Weights of a small transformer language model: width 96.
Each number is 500 + 40 x the weight over its row's rms, rounded and kept within 0 to 999. Layers, rows and columns count from 0. Numbers have three digits each. The size before them is the row's rms in percent of the matrix's.

# down: layer 10 MLP down (transposed), 384x96, rms 0.0875, rows 206-231, columns 0-47
# up: layer 10 MLP up, 384x96, rms 0.101, rows 207-232, columns 0-47
down206 006:475526508597445504532568489496528660496527463490509472518465510493546527547519504542532498451493454484517517466518459504460458424527501512544520
up207 007:553500500564503436479463497432542570488501457491420446511434416539436475476512497437492417442446514550503486473448506484464449457484432434483551
down207 007:448489519441518524511442581481471578447505502506563539506480495440428611519531473500502592514584429502476495443527443452483521511492493511557480
up208 006:488521545532441439469477582476498476467472526502472494459476429518422451538498503433461473483505478487479567508423499441464424462414477506470542
down208 006:521463530456578479515468495481463604478550476505517433519505505428453542506567474503481544530444482526515498432480451496492569482521473484480506
up209 006:501519482531496535569529438481539484458452514527523494405510498525532506438476506469519513490510482461527456488597471488502527475589444471521459
down209 005:463465538528492553465591498547503513570504521448448468480508448588597447494466540490555449497519527472474484568492476507545433535420501531455452
up210 138:507531451552518524534518505454510520512426567535410446492541428501460567487515516471540481482494578471510536479477542506546493495469551444486488
down210 130:531600603518504478536479568525442446405478536527512556528504533497495509462452550488508539500503476533476503484515506501489504501557496540467527
up211 155:458540454442556438476471590472558492504489511532419512545452474451559490485493523402528484434515463488520492496485501479551441564495561466478460
down211 159:519501540471480539530462482534500378474457533461569483438502508509510532505534492475482530623481497523561500453488556486553540470469502542465512
up212 135:466586499472497481499470458508473519524486516472538469531442481530524524533454502452522527477461498595509480431441446493482497504534459459581542
down212 142:513480514519495571439481490517478523483480496561500398473580555517552484503482536490484438542576437434501539601526482479451420449481483557452530
up213 006:490513476590533540567486556536546536460489542570480522463554522567481505533546515482553473488528532559560543509462559451513472486463444568543532
down213 006:523432561436500479462556481458411671495518479500477398479503428525494557520496493486482511550515456509443492453504459524498520536467500484499525
up214 007:511491482531522602496559495517486457477508536531534511491506560490555563508520532527530511514509527515475496487616524551499486526541540595516510
down214 006:552442498531478440479516540459486649507443500448495459534555451520506425457490487494517482564522522538519558521478523519495501525513497540525502
up215 010:455488458507524496493491461508483434405471508481472466402533529529480508504480496438491454480490491561454405442497509490503463489440480551509524
down215 009:508459506533478445481485535449478746520479482486516456546519438474500506515528477543560528514503506500514565487521480493409485491489491495519519
up216 008:500502451557548553463500462440540521476494487524493485462464523491461496470469499485528445465519493529540492424548480516476480485599483474485572
down216 007:433454473499361501511544531502526628494455481463532487516455461530553465497470518501535465495530477465418510497510527480488507477459507542526498
up217 162:511506439491591456446465547517514523514470495537450477519492501485480440455476504420598495446495540477523523448407529527516478547492498497440496
down217 160:559525447475480464474476559479508524473495482485456512458487520512378475481430488448545587537542538524528446429595510558511547435524461554499509
up218 010:485504454524531486481486462443523520495448469528469439447455482493456500443446461455518420445501481517518495467547479467472468500537455444479540
down218 006:453492490505416519531606523541555600480493489471521461530441493553574487516509516523529455454503462468475450517525519517478444444475506558546476
up219 005:440529473540508514541485566544514491439454491555477501405617562538477475504508490445496455477513511489497535525468479407527461447440453555524531
down219 005:540443559485519501466573478483460669515557463520495469512524477516496570532569503509517502533480501526514515459541469560473526504515473495514530
up220 008:485521499540518432460446506470522504456454494482457414459476439535409473513496512409478439450479492515505508482462497417464414465458412447472526
down220 006:486519515501454500535507551507474641474529508507522506508466561433477568552564507519512557476481443474493511419497465508442556469520516507538552
up221 006:525537473544538562494553475447543492495473553559509477438483575512552516453457554461532477505537485483517525506581468483494474508631473542450498
down221 006:544481485488378514510544536571492547501438498492456542505542500567538420508507504488497428460498513461480517483528541558444493556464547547494512
up222 008:532537450596536515482499462433556551492452458576480460444469479529493503430463534446556455469495533520531462485534483474507520495564433467477545
down222 006:394432524456499506537586531554474585495505544486544525517522432549526494524521518512555487467535399449477490495587476496506447530440527539509438
up223 133:529466481485488472461465516466552529474465506521459438513471548558504481522469490506449483454550448443557512480496548528576454545461515384428513
down223 135:483490570550556506414558509400485469521504456456496470476600487480517512460458519550509521467501542498487569571519517457477548525481512477531500
up224 007:483550471543532499505510447424539540487484525516456410443481513527520523479455526451515444456516491542494497489560482467509428494527441474483549
down224 005:530509494549398500512507578529487609449465436507518591557506497498487525529530502497528502457511458483498529426524491530396482473491541549556502
up225 158:500503497485515502475413471459489502495429588563523466486518485502503480455463539464569481487466554518592449454505491449529505571497550472436492
down225 146:566519514517602513499400534496554457457525492552476500466478547428461516546502477507494596553502478455561508477514573572531456441451492485500488
up226 007:467447481470536483450479496538466463384499519441460450468528513527435510560521483476496489480462505598437467431473559496482445513407517547518546
down226 007:519490486552460437490436545424507684517496475489509468531492488420479545498542471553534533503516473504526549487494469499434527452541499482539548
up227 164:448500422546543459527479545465596524490530552505486528520473433501473462493475526437561491471445438523523526499501499514550528565537475501446452
down227 164:547537497311537508507453489469508387515467518464512540493487523474535516483537517537483543554486489501521519530520509434514459525540470518544537
up228 006:525522525574521539482512531538501491468460528509486458462546493524504561507502562469514452464519495569454531476568536523495423508464521508511580
down228 006:493456492514490427480501541458502720496533490463482464537498471442480518486544476503532558503464490524564584484474503502442529460553523506521516
up229 006:508522521516503486483522445455522545494492500522496420483436523443549499467382518464493514499491480467502547526619461514511502517561507445480552
down229 006:503520462556452535526495511586616438522500460495498595500495533529537448519541499503489433416466494478515480510510524493493458463514537559518463
up230 006:544523503549553511497501466484545533463499502505477533478557526582426509516556512473508484457489543586481442442451529509547472505445477474506526
down230 005:429479514501511511499435537477441626455497473554522463527514405455463573496502475524555564535565460462514547475542456478397534486503510489510512
up231 146:519518470558506447518528523494576501501477529557494493465493503538502523448422550522544535510494538486396475471465601539529462464584445472454475
down231 145:506577487485541492517499524472496610503460466546554393521480500591511461479530511454459501521489492484499401503543414447469462442502552533559538
up232 007:547551486592539521507486497456559536527484482555486486485445436531503523438439512457553479478506505509569475534568474475515549508617449448463520